From a checkpoint of a small transformer trained on Wikipedia.
Architecture: normalized queries and keys, attention and MLP in parallel.
Each number is 500 + 40 x the weight over its row's rms, rounded and kept within 0 to 999. Layers, rows and columns count from 0. Numbers have three digits each. The size before them is the row's rms in percent of the matrix's.

# layer 20 MLP down (transposed), 1024x256, rms 0.258, rows 962-1016, columns 128-255
104:526442457446488510501484416474509509515480481422514507410500533504505505485562485506514481507475525450480570557514509536468524558520523508461516477489553527486510547477468522551495469517443487522490438496482468485547498531446535530511473549501467531589532530560523503466502412576428494501429430504619526548555524515494512556454530458467535510547490539515470472496501450465514515416565
096:508507456517504579569509441543524488490518552480459474500554459478470482491500544473498575482548468536439508433499482460522531589507546414574480491515531556468467553456477533483560563527503561510461521481510450476513500484492510504500520478625465464499485493451381534518539486503568573443511467513416492513442537507531448442528535477531537534557489518467412537484514589478435476519517
096:526437516503475568557511483425576464562513529499508526540550467486501419500493547398487496503488503450494483440484460507539463494515460481477567489471538567497502498451415507450439527449452504584549528495564462504584482508484537524550533457479506503469563534498542559476508457440546526518496532540492489536527438506438462535499504485434478523490463460534533527504453465598562458511494
104:529437493491487520541472477616516587491574435488508551523432544522487568478476517499523466490477534531479454499473508535457521491580560485489547463539472550539484601511447503513529456449533592522462524460525449420479455517516517568582513586506517506460570552567498494489553535513528488479462470459484402553497493507513499461433498499486456528489425550512514454456558504510485479489486
096:420521538497549532529477496486520568493483503486497513450437519514460499490452488488541498499503550500487465536514462475530463464495500468437518525496433543558437525438438515570534489530542424537434517512473450497451535504479574483570531417513523480485566516553508490532550414553522534389509477503621515493481467499411455455508510561483538600430508472502482465430421503461531555527541
097:447454502479427461521505474557496505577473456489486523555532546475540465513493472455512447583533511513474572499486448529534447487526500469547562470517532514508459474453494499451483496452500524539437460461471453488496505522471464438525542501472536461445492487541471534478545497563585527514483489474476524515540473470455563530491524590548473481492454515429460491553488468488490437530344
106:527569525481470486496506565451530560438531509558537470517449514414513477539469519504475471472471439552523449501520535474538447489455439481477592523506564551534578481543454520519490445432438515517418549473484472522538431488517510496486518452461542503546477475521462543419528482521516540484519476551510515510462571495491476491533600518480525548556481545467585516504493489546487537432421
095:435433552556571463522500487464513487479492525494531494419558527450467485498511538608525523516509453409500529452469556496518485557511549464475518482550545485502531508551528534558446540516469524440559473521560542530513514471472458533490511477482514451495467527481432488512455515473529487491585450574420523567498469486512545466503404496434467495485500513521481437489501469481465485509489
100:411414474481549446529507505508539531479551539579452426488530463467472520449526557548519504468490471463583478551483582483523519545529498499512573507465512487476477504496539488542529435572548491508453557466491483463447505494555507463528491543439467536564457490551474520481536502505546531434510561512565507549492529477548514508474438540545566513522460462562516493469428504516536492468479
109:515558572476531554522449500538448557484510438493484467518521467472541560489489572504513525496609593408436524499524490537508463474471533521463480526476430466516528489496531481543492538532505530527526487490528444506503484564515449516491486474543495444455506516437496503447408498477447619550484520552489527569476462511510533458525560480397477504449570471495546489531491482548491540511488
097:383481499467536439464526537534468482497542586459478539509461501530479463573543507549535510463543572516510488504472430463577510423492550440497546457527528449445531473498548543511514542506572519456586468489490500550475434450576474513515529545502506553561499455484435520524440559517487461505522522512535465499516463596543556468498485450605505555535465525549459523566456515461501504496431
106:476516476503477518469517562451495474515488464487468467464588414493503548551559547496562533460500540504534519458525381449419526530522410460480534464525425503457521520489472438507442465505499480472567513566540518505452504513490498612527430532494492548457647520511497471506487516538481521527518480478548509482462496567415506593466497469533451480477476488482546474478447476466540463469463
101:570483498487522463501460489438461514548483475566424485491514523482488487435499491530488498458459492545571535429505456559499568516461490515591553543500517477466474496477512437452584543565490572562551529470519584509524560458469534519517405539487487506501479517494514503476456497570511484504421483496538512473509508571528526500488501504505501489426519522531458589546547489441512512544502
095:456497536527496457548546536527424545420565490449633558558525482517486484531465441454520484529533494519534541497502486427500541502464521570497458610428508465516490469484510455480539465544558467618468502511497523495531525481514497481440511452532408492521513543518523541497547496522483624501505578522575459495558490482495527471562511455507492504467500461432525510529468452508467531527482
100:466472480489515510513478418486480473536496472564572524487469503507488552541577538531480547560446428531482566419456477547419489494527438517525490459492565553503550546512513485423532539569452530509503519483540459472551538505474520552553491454485562452415433433570448493526459459504523534524566486598512509463539495537505558534420573558531475454568496492551487508503544497493465541540482
097:533455542521509541513530486552467557519483555478462530495484486553513489502455499484414530479494506475473453501415575484548491517530447444475591537490489481463506533492504511545536453474473495507509490525585494509463509498523414522470570488510525504475536511485530500491519470472494465551479506508434508572517508429509470560518491437539506421433493503420527487513591555571517454477482
101:503493536482500494539549406434503527510548561483536525420507556487505531472461493536506487519504481523509563502509483487502458507418463508491507480487485536495477571542470519498487499493543551504394501506513610486524439510444471444462512515443493505556463486414534488532505555503560545562556521551527508508477525586490442514470551409456518529517515528507519535512486509456505469486533
093:472448470445479507549468488474503434504464491508512485491587506502451516498491479482510453494519519432515541455507531499515480524535583505525435484535476570525401499518445508474489543421564478433506496436558444556510503499514493516453479427463459552498498510542533558517518464462499521464505458477443494500515464484476473496536475459562569480556510521479526374543496471387522520579469
119:468483545541522490497547412483512498477495494511508575514506496510483472533486575409496454517506493544540581526492484502527446548491538510462557561523531483472558587503508556461536601520509496487523465495520525463478510455557497488529484498572509590373544517503561529490533459521525482489486527514495404443499497463516478511455485476507568538464473595549509484444529488545509525595481
108:481521482570478473564538482442464449554543487533454496546492486525533570520492616568581474510427518509553546500535495525497486466498476546494504477566459522525509491585466550459471483515403521529425514525512481454425471524451554525504468505449511521473463533527510538485474402491550479409525499470512523472480439525468459493512496535441530568458463483499459567561513415495513529502532
103:503455472422509479543548508433529502463453495562543509451443540513600408421432496445545515469481466497513551517479454409428535598506457473557523455545443496474555458531498543551525504525521547531513478558471501481473497513479410472428512512412447568560471511431446561487450553581456468461540533542494472476542455535403495479522491491513475576532526545510525469532599474525498525477523
095:515491525560539521537510476481508554456553453469463482545503515486498412497542534523468526517481520506502384482542502539556566505465473499488467489545462516480468485496504508491454538504528443497599438559486489468460500476477506459499514507511461412495449539537584476538499542434514510479517503527491480517539475480478496456486557498480527486466522520510542615467412432604487484443561
100:511544515508461491454563511466464522497461530488540485525534513462517484569490488523549447500463487498460413545516448431530411476553453473513424449431515459477540464464498488525434509581445521487470531481507443524478440468529513506449527498525604429528478512502562476492543474463460473533484519471464443503457541480561464468548506499499597466500501459481500555489492510481543513487533
102:568464484479440538492483528496532531458488506537581569576481555545486462450402474560540477496479370524462550553465493470511557457504444453553501538494480506433503542572536546536549494529553511512512437585529530511546524464516516508457483520476452438488585490522409458553513552529546480541455501497530495442475432485434419523492514540450499519559564508564479562461488437583506555529486
098:482471535500469474527511458528512481480445526464400518554551420464538491501477513527433479497451479448510511483496474547490537508600515392447570433494580511496447530479456478524487480519455576460539430533518482457470499529531463502517456419525520551483596563438451552500429461520551503460520478486446553502442476430483464526575486486467507472405506528574482506478528579560498474476517
092:437486526526496477554525490499504485510486515438552518515516513494470391450464496459438444471491493532499491529493473558541521496501554444500447494553485491550477493504534456563543493503512413506522490465452456471459524524565506477518442483476465466552478585487482523542590537433446485470472484489519502510548525508496478547437469539493507473507550472500454455508486534451517602481500
109:478511439464482478425484450529518509539506519451500531454537486467463529465483481550479562499531536513520554514528540536497451576510462463554496520522485534537387428542542525496511601418507502524488435521538471496575432465477497516457504492491431456574540534511507466519475537555493549509439525541472471484428531527460470508501569435465556475495473539423476502470516508497537568443550
091:412460544464523448512565503479501528479461474519540459409469462417470487473554470449596495514467535466486458470424477494528503533518584483538510542508472526511497502539503483492465559531540494513446508455472558502576442503528518569500491461582549452537507477506528485476519477500453500517524521523535548433532595496502554566545518492475462526499534514488515490505492532568502546476509
094:506452519508506466578429462501504499492473441520528557463522550512508400460501508473475482521447503511534516421463444500464508549457486490495502419506521457450467548523466523513528518475598465544431444486522526467537473420486487481503578445459459575550523598460537467489483477491531507428490493483426470482498465539441497464493502461507533511463502492491545501495520530491486486554440
104:550479466504562480489533530482513478539445481497492473571488460521476454506452539544514514518463452518458537481456576502470436437505521487533466537485489528464431420508471480494476520550507474486609499487503508533540459483550509416466486456481543519472477538532511470452493498515506522542476504501437521490484503477511480518594517482407598545459465441449411516502578492459548529540476
096:464455484482460449473544458515457489411478417510519452418529473492518557494459499532415476488534467539487439511472514538502494539467486476501415577554474549527520510511503513461488523497457535513488473505472487521500509445540558571502547458605446460528468495540460533599543575564500483534524508585523534489510614512425554501508530510482519518493511495422446523504510541469458502415561
106:503490548486559557549481557466467509512550498487555556576559461526543436466521479496548490462391524455558465526505526474553436506540514488523426476526519545483528434513460545490580512508509476608444534553505525475519488480429490474530464466474542578460551453480549458497471485459520545455429405583513449477494521448508535513501525543461488465498490454491564560452498540477448544454518
102:517483482541587463500458577534512476516452520573531551462497475488514511505529473490497557477508533515550549408503557539502527494525489505491590527574496504486519463503509413499460486466502451499555542600445467453387487462449504436546491488526483499487537495439486479412525550411495532419498459478457540510593329485432490510504442540511509419485449483507483497532521534514477532608458
102:479510550509424446532525537401488544460511544519541489490520447534474542530498549503528490527466559577468550520550543538515495521428474487470475537524493495480474517444511502464520436533490595416476421457547467524482486495462486475458455488508534507510537483442457478529527598560481508491532451449437503424520522505504531505499447507525516452512535473482528512484526542506442523527463
110:491470480559475542462562532491456586458455523477506501529558515554475465431512483532461521591505495488403470552545479492512432468481491443533470573532495552495499512463523501497584538534517518562499529487483511540514427410551431494486522553560541526437491498513394571496495524478507493467526471547506472510547577554480481546462474516542528443551493464482533500557548561501419513514512
101:424510455528536481464532470543562504519459458564473406501477407534460462485478461500436503564512428483490564451537524579444482558425403501450589442502504525468486514525536445527441481508505502474487496489455525477435456531512500516466560495510457494418508451520478491475489581546463543475501504494562493465512561503562476532422593428517498489489513517459477502496534516483404488499482
113:441433463505533548487530512521525407557441529493417478476500513485530512539473476576485448457490478557555463530573531489572492522511535472492470523424496449425526544542495478499500507440540479470407518538493484517518508449540515484486424482515476493468462518499546503494470493494519509534451564503472503459477493554477521533472491462512491458482540478446472534521481527608538508496449
097:564517529540465428460530580481503587464490516492465546488517547484483478425495500493524503467490506484450496521542472498513480465510523498466500467550496468489473499431510486488493519484481544559524535471493521594544550432544497526525503544476516551485578544503468501513437502518432481440531472437448495462510558532448455563487458486500520476483469451481541529538555532426508523503423
103:537464514527545533525526443460478565524572441566517481532481463528504516499487574514451534503490552554533504545491510497483463436445451498495509489527507446535490503474555503513492443531573491497441490527493552606435476531537496487509535495486508479433461553460506510473509581514429553529462463510548578548458518504537529467462496560545518499512519544483536507423498508490450521510455
096:571524489562551548515498475487480459557490461571486468450504441565463496529473486419557514466495472449538517457409596491540546439475510506479536522489547520417488452501504486517417617507454459508434483486482504423510517491495477550493455439565478481531499479540488500508512531534489474466488504433485521472550564554460494520467463478471533565491461509540396470523537536455476482502463
093:515475478437445452529484509580496490463448540581473512527590411515486497490495436500530604490491455543481482494499453469494548534457506522506519538509510536510452567500491467500506432512484521535504530490507470497569513515500486511495491476521524473504521521530547516611467476552443570492471439607471515543450479519533444539461490555515464528459486478561505545475438480492422474501445
103:546532495544560451493495475455541551499472491485566505514501487487520515480514517480510460507473492512568524491494489467402526493509448564587545471515503531547500521530418558451541492521486475588436484541493505521482527559496553508485498506473550485438492573528442479549541453485471491509459533520474498522498396589481574548511490491548465478481499419503456477497514561516488467573562
102:478515514539567553523495436474546531500478519480465443547459532599452509480476532453431520464498466511518522515471454427558553528534503523552571542489444514473539500494458511540505449565458556475454474564508506524451460484553485565503478474470475551461552473508491545607420528431479451561562533546514467538472561476500455479496503525467546520533516507488478502524483417513512558461522
096:529483481477496569504477502527512484540547533508552486492520490498481520456580487454448499554485464471513444505542544569439442525493462523485481467426527496526496550528533551514474497470494513530494534495512469528539525451501540454513593484533571426420446488476493551473468508523444507474482508514606485478457515513486506506497479537531477507536508538541497485557581456447454488403514
111:532470477527528503526483501478581542445475494500576507559524425540544461499448519510456519528462524519538451406524534589506552520519484478524460470627550525493469463466544467492499594509552507503550513483465591472511501472477431499521597487572506544525516504558486480492544534452495449497521478485463530527546545479446525393452474509491512554476589510514493487494569453474525477514474
098:516501479506518472491425451502452458452500477492520452488447539483498503502495508504490460531491555492473518486526498430512520394482457530545551526453385503472547464517464493541518562481477526454447480462547440595588496462468418520563454464445463455468526529580524450503516520444468549523582504521501543466468458469579523563556508499549585477552537435501467482483503586531447512501476
097:486548591474520571516561558513531498535481454539554484455539501469496484426473545522438496545473502451471486526587436551534494481538510532555533530471520552543501471545498498502434556523498548500482455554477531494570536522494546518438551507455546508577462508482525493493483518470428535448519438510452441496507430504481589453533501499470558549516519553493572429573422546445490442404520
100:530496488581519484479471530522535515574443474461426505463530464498497516499563512469453505539539552511437460550501493537505490505479449538526539543485485529517539503416485548479451452485470462439559519464481472481389490535529490455520538469543476537500451560513478572565587506512479548525529502577471453477609616479442479535526527474492556537505523508414493515483606510516577535532440
101:519443531561540537513438496449531526516453466504534542450541505506504485422483574491504540560607599516467451473417472492526534501520506527473521593434451509521460515531491535539562514539526548543468520485529460517488504475465508429527522429493520437529534551595569477496494500495540488535516500442541507427512578557484445526461494448610520511482476472543517478511503472522440502505506
099:533561509521465469514455519517483434516456493463486564558441494471533535473500456531464537509490446494509509452503440478565465519480520498510471501478538490531521509485411533506505497543505557551532553484608470437566494517530557537526527499480520440543514491477486395529425508417511497451541479487529463504517493387484441425473456488497501538478490522494515502555496478495501558515461
094:502419482532510536526499498574550532495522512406475556464460512550557554404513537468513506463510459560502505477465441560477547539525535542423527562518461479483490456404481472493592474442547501453416497481554557501505516550506547558502474513517529484455524363509441483452533461489501475609494560498510478459477560492454475545432430496521531509513510549453453466451544454428497521451523
106:496533486534406502387548461583455502536497502483460530505554501504485529480527495524521510508499454574569492471463483497493482487489464556526484484574502464457513562544454513536503502533493538478425490467450455505464503525531487429410540495409532527472421540452470522480497549526508522457487483536471426467549552541491532525473471464528502428473528489413518512579505474481481509528475
102:533487556513489539558521421523550426513523550453501498468459566521578569455525530440494547529531534433466452499477503457442442518433554470513484491474513445465507471497568467548459490441520554528567397502533492530478466442440507558574443473488572484482430535459449514522452444500475548541593531481510529509455499495489497468540543502496462420528446467525466435466557470541538480532526
095:393471548503460481438491474527492557503503444452532468494483444513546495500499462477442542507520472563507499495488505459513478469537492465487515558477537478474543494441439502516518503496457484502523484448427457479520482615421489499484574560482511453498469523480498429487527495554457517458496561509513564493486516452501493510473502480508510434526510437562528532474497539501562512512547
100:494485490532460432470477509468602478447463495533494504517531546512498440427468482495519483503573483509510481388483433535463460485501516485611497484536556542494463536511571495436453453516544476525566491406495553479501464537468512548531477497506443470460471480570457499437473524474503525430540508457545484456499487438463451442456462478566505469492480396467604546396451552524550502563502
# layer 20 MLP up, 1024x256, rms 0.239, rows 963-1016, columns 128-255
095:502542483523506494483495518465506398497493424509501537473498455555467512541476506547391520592491521472442511521483448577470497538524549494530570511508397483554457468480522550472478511446466446486407468484506529474463549553557501496432534524442513451515467561476552579528462492484462507526498567431575493460505493460507462555550489461497406521520569498517535477425418509493464605531576
099:482544517480539576541525498493504551452478489509468478463425486496555445470530464547444543505548518470556492499570496466587499484530496492557578532415513437545499533513505463543502508458482518459467544495465510546513498506514482495439474510452495495449439453511453506515554485443493497442539421466464543437476483489500511476545538462438493470518507438537479463422516505459500575539403
102:491553496496487580455504567524532533513492512438556485560607449527436556446494459532483517489488487515580494528532494495528452511553479468468524494534454477489471503493544571510489513520464519564490424435438472571532463548565589514475455546456539527470512477414503493469431510538478472551434519491497527503523471505516540534487493492500555522476440534537511547491454484486539574490543
097:461523453483487520476487472495464520563517444436476533497527528511475483566471531478480496477565520497500490468601433478537520504455466448461530410455544449436509538494511487529505493538436548468527545525513491524509480458448604505475469514539499462524474515532543532452480514450599500558509538462466520536381588477564513473491432537597484497500503501509532503562462572478555483576517
101:440525496483524500507509534441506518522503439587523519514500526435538499476464474519499554446520490467515529471556546417503502422502439559510470523489553446504460479457453495643440493429479548481486486565449507536526474515465502461534464502531513473543499485528529494403482514454446486342503461477490570468520515452523558506562438417441440462478510481501534507506525472521494537507529
105:473491490488512467512523457525522498482462496523472530511473605594480495488570538518510506495479475380552473428483527544449480548581503518498475520486504523472530500488492585507517557460454489492478533495449497487457562423487422504492545464469519512492515539567480554518517504487537495553471539505574516485470548514539545484476515435474459542472531507461430438528442486492507503508421
096:520475490571501543546534426473511528464486510461386469524463491450468475465500481375506491417553540480540466488486506462491541405461487497540537463500496597477488516557507430481548500501507550535464581455475422526513494507460481490508462540526570506576616467437531462496452419496487507526510532444568450559449510504550438519553537497490519508537509513479471530493523478514483530481556
099:489529430490478513562466458566485542519610476440507519457508542540515540538573527587441509490500559449479484414508500539463474487496466454467524494466501537540470487479505511471532483477475568545482542470517429492561503512427419555537466513443477611572496435500499548486437491520465456464474501561470508521497549460566484524492457529476526484522513479418490532541420557480497493468511
100:507513554506475491503541545495502426524508417414531479480569536490481517484478484504497517419482427401491440403480457436497537453470525473465536455552560550493527491514517511512439538507457543476502473538471488496496522537476465447461467541500463531559466572494476550502472554492505549523537435507471530543440477459557518492465453502481541485582548519522430493547458523450480485447455
107:468465516447505526477550551541517505528545497490442462520467593530520505472508490570507495492507479367525515516476498498533485519468481500555503549530480493497519509421469471479471599480462513472519496399533449489504536528427552467461492463559457463470431408494552504591449449518488551453534554479490536515536525497506463494475436461427507533532473514489466496510438528489558512436561
107:489504522552489469533513465469472504499454528461477560532449456389527444542501516495517532503477515532524472485555429548528486514514515456458459595479561476563512531569514533488443528485478461550533533500465536535490495501443472461522412430539527506463497535558474541500497532546542470530557479529476516491485517475558483450478483530432453494506544500470567520559418521423500496515563
104:487457532567506536448447521491499488480516437509464509437512452475465557447528541567499437489520468454575540411478545539435463494507483521568521409497563483475446540458501431515536537453405446444494478483484498546478385497481474520548464490453513483518494448519522606445525560488561512503474480488505462507469480528413494473503495507478498479486538525486524458524457488465520594535483
091:457509507509576486497495520451554557530504457474530522497486464522478551566450534504465492539465429516517419537536481475463505486516438487551587496415515531529460523484441531489435506539450560499501473465527471503487526550532502493480488489517579494567559468519498541485513477494456493558479539481509588476506447471409520480497506458463510499445517473551502481468433584546509503466450
105:494440470466467516426515431492566509446508501504528481528553486487504500498468453501547557460452497458481463487541513491511479464510549509481463470480417466547540454459533415509550494468440513534506486517499466492488506495405515519522484527428503556506524504493512452581520484509497519461617512471584505516477545458523467493511481509424510473462504508489454523502501519525472571572550
097:539462532526571540521529585398544466501458378509523449501466489508476431506508450522524464520482480451460478475497508529474486540500514453515541511505491437635540499390491523474434501548483420510527537442506526430477465568522473464453501488488516498468510525502505538520516502502516505460513462509454542487494446517449529547482571469436544566476602445552459437536429517548500469518457
095:544418516446428529457505533463482480486434508439526510528497441545471458492480491506567513512499537448477531526504476504522578523503460558510447462547564512447552558483506464510500513468485491519503539417454452524524506512536474521538493552510536545412505489496519446510502513581526533450509566492461504532516529485529558495564529449569515497516533424479524528464463519546400516526498
098:473482543564480553531491452496505558459527469530544526539447537493545554529450555527540520546518425498579498527475516476509428490524493498401493529473542442463547502493502533409511531391527528503489476528544548512514442543514543443406506490503438472544530460433474445495585514477511427459461466557536437474581498524517499478498510493481457471452475557543372505453542525542540510513579
112:494473494536516434511482444465502511498463433528457473486475554472489457560520518383486457452595468510575490473448526455471527426570482519522456532449441518471518544476465601452507517494442523522485542528525492530516498486483498488474583410536485568467512528429498508499502482500557486511565525565389469468449523530537450463487557506501501508442526433481497443454545530483501462491503
105:472564470557524499529580473453451458511506600415398500550483493545426472506546532597558545500483527549476494440465441488473498445490500447564481486508496429488434481543427515482426544484482534530495538504521518541473431578493488555434534465445496518473476506522458499498513509549426477512556505502536494498514496482471551457462490542490598566463556559497482493567502475510455487531452
103:485551490565576519520460471534477501460499484508436487473473492480546421533455479594539498468555443527448475489429514622560557496512498458455486449533582513484568536429473572490463482564518496489512527553497489476523525520570533467528479505509555511486531439403522540472436431564447501443503517513519500473482489417544458476481448505585477481464511463541506492508537493500591514453534
090:581485533489568456459452550455520595480481563504527550484488512454486500551430547479526441484506515567497472474501588514474511478507490504475512487511462470480527548494534499548514524465464544477526569467507439552433533542510487539542535457500474452474476460503546541415512505543488506482566457500536452498492491425566508494480504452483552434485489539512513486433506504404514513468566
104:505459470465587446517467484471517478480579482474557467530588487480463503495506501493490538487501555554519481534482465508416602527525584486552465519482501542522502542481484480495520499478517503486514494508517472501465509496504538561522517572496549524490506470569508542497550501540466548449562450565442538474541505495489479499506473456541453467558580500493511504552517537508441444470519
113:548503507526454492522484494445506552498488525467509543463481488462442456519508427568563472506499524546467552402508493480467536487450508508538539427430536494475507513516541452493538520513504529494527482432435468514550454548509478577527535498423540522458520466521524508516538469494523557502492517546430530407480491487510544514502489490473458552529466475584397489542469527524452539412520
103:487543560513583539484455519522529509440537462513511428483486558507558504510510503532519539571463421538454476494460488532473488434501500489531514540451464481515525502554578476519502497459514536517484513542493453560498410480512455478488514508579533518469575476498513423594511495449474598480427512479446482480537555494520552486465547520495546480530510435472537511498495538500432498494509
099:475489465470545485481554558516530472463532471479507426467500541529456501498476527652447602506475567469511542558511501568466480460508459457452471526458472521530462605521532532410500431534481556471495533399547524470491509538490492550565512496561541513538438436528504527482467487490501494549460496486506559544525469460454497422465498525508482559544515455493556509532474474504519520457431
110:513482466439466471446520533573507518518562514523438460571482578401486546563527484534522530496572488550547470464523489558493498545528544487523487502430460510517402556557479530552513543509499486524504510506489469467478447493548432554495509498562502478548520522513585541500566449464438496533493480490524516445465485461475474491554530463458542581461541534476550499508530475565571488519509
096:507521511491443516512417425533470490534454582616537512534616470548495519460397535443465481464453452511518467506500452549520451496509488573406474426557512486484499441454525484560543401404463480495520478549495425542511455465507430534449520461432459487497465529434504525514521499451496568488460453461562520514555453517522458432579514537549557464482524481462497455481475510509556474462536
093:460525549556513514566482508499578475459488457474500533417508464537508474408508496555441596459514485474524498517510514438534540452491535445414530488431565487434499533513510579508474493503499514434502464508485391500452486465432503523532528501513477542450507490542544479544490510513590493492495532493499461473541476485540535494508590476548539459503581469491458468459510538475547582492499
104:460488482491471582490525475479573516509539520486462479476544434527511503533503471477416523534523513499507507438517471518526487441515473506485560555490490548499504609581441474517493422497576500534460572565470498504519545499488530537584512548470455448518534479524465507484476470568551525530525434480540517492439425516492487435572495490552523531463512523439522479498509485586525467490498
094:467552530439541511544516474555469492509540537523445512464549606494504498458518562507501482542543524584500482546471572471540461533529485530565497512539555561419438550584529487503539462386532478499483504500501488528488521455487483399449380444481499563508498534515489518534450479536481527512519460454487529495499491449470488495549437507502573522435557505514496512466490481474486462475525
103:538528495480516440457506481479542515511482551550526518517512489491560557515456485551524513478527509520466506507532505461483540513578515523531450452452400460466460530474477453496419533571496538492474417515576447505527467516485563501520490469484469482468521524536434517397497488542550548515551444508525496478497421505458467466454425600507547505516499394484561527503489495426463541561454
103:502452553553528536460525482465484576486574503558470535462448548535541435470484536584520448457495556478505477415485480413415503540528480578500475445559493502508501460504599438532544527495523502492521537489529529544490459461553521526503572483511535524437577425558503467525457549538418499506508521495493511472512492454527472440524475507485500464497567470483506448525458468514493478500528
108:468475490448517472545523487523484459499477413485533573490516474507494483509378552520451474491487478550522525528493397504469406527463519482478552620517522456451472553429510499475484449511560508554477454429497522538502468515468485518515522541468520419477433612525430503535541403496453566506426456517510525579549496472433516467594488474514442484506485477501403455533525439557479439445471
099:566486497450517476522412484478538527531511546525505490505512513436423501499547590551490498516562541460469497501548524527477525512496472511567534514446510479425457533549481545498505544514460516554469514493475486508473476467548515502478523433484514503525510515514440554533465517508536475471505480504524534410413512498456504466481527470573452472501440515571546531551582445542459412516494
102:463565496470509525482581442511419535498481467502523465482485485524543509444430454484447549588570491498543519522487439509513524480527489527434534531491491538542521527462516522477515530538408555447485398481477519455537533489510425514520491513532478430521537529502492565514518447449465459561530494504521452534527500495542441455418507476469451525472544512457459490505462540474439513522505
113:494536530439530467487526405433523480522523539480523437436491560504495522454450442534447515503505442530476491524489516534442485416472471449566429493515535535480540540511474554412438538456484551431483520492500459494541511441550522484528458489539469472511517403484446478489501499468475491451477452463505499469513547450452525480515471466517516506546519533551505547496549539519508475499489
092:487489501510579476443540514542484445484449448504568509484501525519493496516510498452471456552486551535584462488527442508450556522530542552495459437468452519555476521425583421464504470442570522502488512533515411474499458454437485436510510479569538491535459504520499493494458466567476494516436542498573452535536523517549536555538551478443546464512518483522459481461492580437430481478504
100:531451477433491439473483504443449439465560513491492510477459487493490544487470530494493450455508551471477550522572468575518455492495487444475481545507507526532520567482468444526550536452489507498477445477567528466499513533512492456466495401607551479532567486433511467525485509552552472501492500477537496437489490480477446534504578519465485516496516501501459492541501463483435511519468
095:567536475511476532488430483479506499495379520498546556489621387470507485467488544531492451498518454485488459578546431459439397489534518459532485508521540530510477550569445481430490435479505566487502553489529526533409513502474566522535505474510539513454510510493503549452464483503519486546501509571503506538467473528614480505507530531484522477467464400485554507458455479565502456503573
095:503501530463529529482524516495500455446396398520519522438478503470531527527451531521414549554485498518525509508542407468479534461508508502476469465468456512479472560426519452494428497463497467498506517557516517477506481506490498494479457559528466545579481488418538448457502537512559529466487525455496406439502494612508511493509512446519462522507529514449513472459532504451506514502501
093:523470513473494537528479540465459456466516532524477508411496576520474485591479492516539524454544542506496415465481421485473474470473562483628459544546526483499507465550498442500539530523501487456455495515443514475506572413467500493460631472520519492493481494519504509540555456520489574485469515540472506513491544472526524467483538506528476532501496550543418537526618503511517514487491
102:530568515438463468555527465459536460443439407508531516472483489484472458479522482489419502529492546452448456467467408583529499485521524485527484440556510443499528529561562451508458570559535484513559586478457493522487504496538511464542495460505447528515484467492461520458487529515540521461597462447448475530548559516557485496470523511433544466496472451479475476529597542530510508479533
095:491483442460552474447492527426454529524409467500493500488521549499494508520524476510484481511510467507438468495453475517512491505426436474480477463489508532511503513524510572450496513531521454566491473493516515446508480488530538521603496582504527430492518500478464436448534525530494519515522514510493414485635543505484435435515498482524455503479521507468484455462515505508568530507444
109:459497480496491481554568437517465482510439485484502498467479498531520506534481481446519439599576502463593507524538525527552586509507544478417432539498525576498580497499525489516496514499524498472515473529570498540516529534524537481485481544528479467484575499506434504460512486475449473435475554487459377547485518509463523522510565500479483503555542519488515496457527517501493483493473
099:478563579485487570487443510484480531447533514510556480531514597536556419441456530510557481426472508587521486473516512498515509552481461511532479542496452532451497523473479476518476524587512498509540489491480469506468503509476552455487485504432466584492501481528517493510477487498494476489409523489469529533547459487492482509465527490557554490409477547437490462392501489462475422494525
100:524436489542499527433444455530568491526518488517477434537474547531472547450489530518513515589467487456543538515552529485581467496568513496464450543467572519484469533518492437496435468520426475540516502415470576448570503452523539509542511489502501460443495474416619499537514538536435495496504509503437551440485479535516625468497523569484471485474440454522523505492494495535492433512484
104:476517582489526478528519485539469495495566507549545495530492402521447508404579517492529496499528526472568431535531552552494517447483508493492444445468582440485385499521494497484564555491503442517500531442479489495518495516482443513466417473503518441496568436467456511512462504515492534473462512495492515495479500477492473552534529484419507472455531493507515476561517458505539497521527
098:464539437513512528521466563472588559445485512528469497528550477509487559483500535463482466502471441487520411450549516520528530545566484433523619490559531511484404497510522516538541566526509517515526512549522476541567480445534496444510505497481431458459494449508501534512510479454494543471513499414568503552475543501510586498484482429526565535486402555512461538478500530473508497482467
090:526596460510465582421458474495516505421452442466545480447468543510428465509510543526475547520500548554543426472492507514432452508492558557450522432515497509526440517485471496521493505487522514466487468590504526522426577563455500518516472444535437401530485474451472524504482453471533566569499484419449499513453489495498490546455491489488518543484500526521466460491453464495537483521495
097:571460485554512491454481525518505489472503472543471521462512502521533474563512468496531489566517482437494450576532528545448493505508582456493504461448535474505449484544464504495475581533484499541476454452418469443498485525534475490463482557546546570515513561510528493593504471562513540448523471465497528479564459518493528450503532466544477487574467426457553410484412594550491518593478
096:510470435569570518583476510403494511509455527423561555443381489518458508562422493445536584495548438513513505491419547505452456561478485461560521507580483568536534476470503541476476507460479567526535442488552464479530517438522505483527538562500556449573502454531531482515546484502562581471567533527454492548497470659527415522518489502497538561509556524552525520526480473550508481473483
100:456447471488512430409488590487465507477504445529553474518436509453521518522494516531504506487482489514496432593460529536550478487568459533537504536463482483467475559561509537534506532580500491506556497482518422531485444475522528499467568434468455505553455521522495402502554566556458472536524515505576532519421525500508505521526567511405487473435499463520551544445506485567508475401518
096:439570542457497504479513541476406403472460533539493520515486487512492466518506557535516455532429506474507542524520504505509553459504485517455458499469467526491547477526472531544530472523512518511496510457569499512576473413520491485488477478447486485471476461519376514495493466480502484522481467423539449457599544507451393502534496527518501445456492514506505533490535425491509566532538
108:527492470379501419482502559460555498531475506464490493541485454448480443418461478508531495542501488479495576501461498564488533505426470504503475528519531630505432473508507522554528526517445483482540431497520491462517499529518450538533562432458551485537464457465445517503438454482510484466467458476523478535444577517506524469536506463491543515503463527478564507451547483452448529532434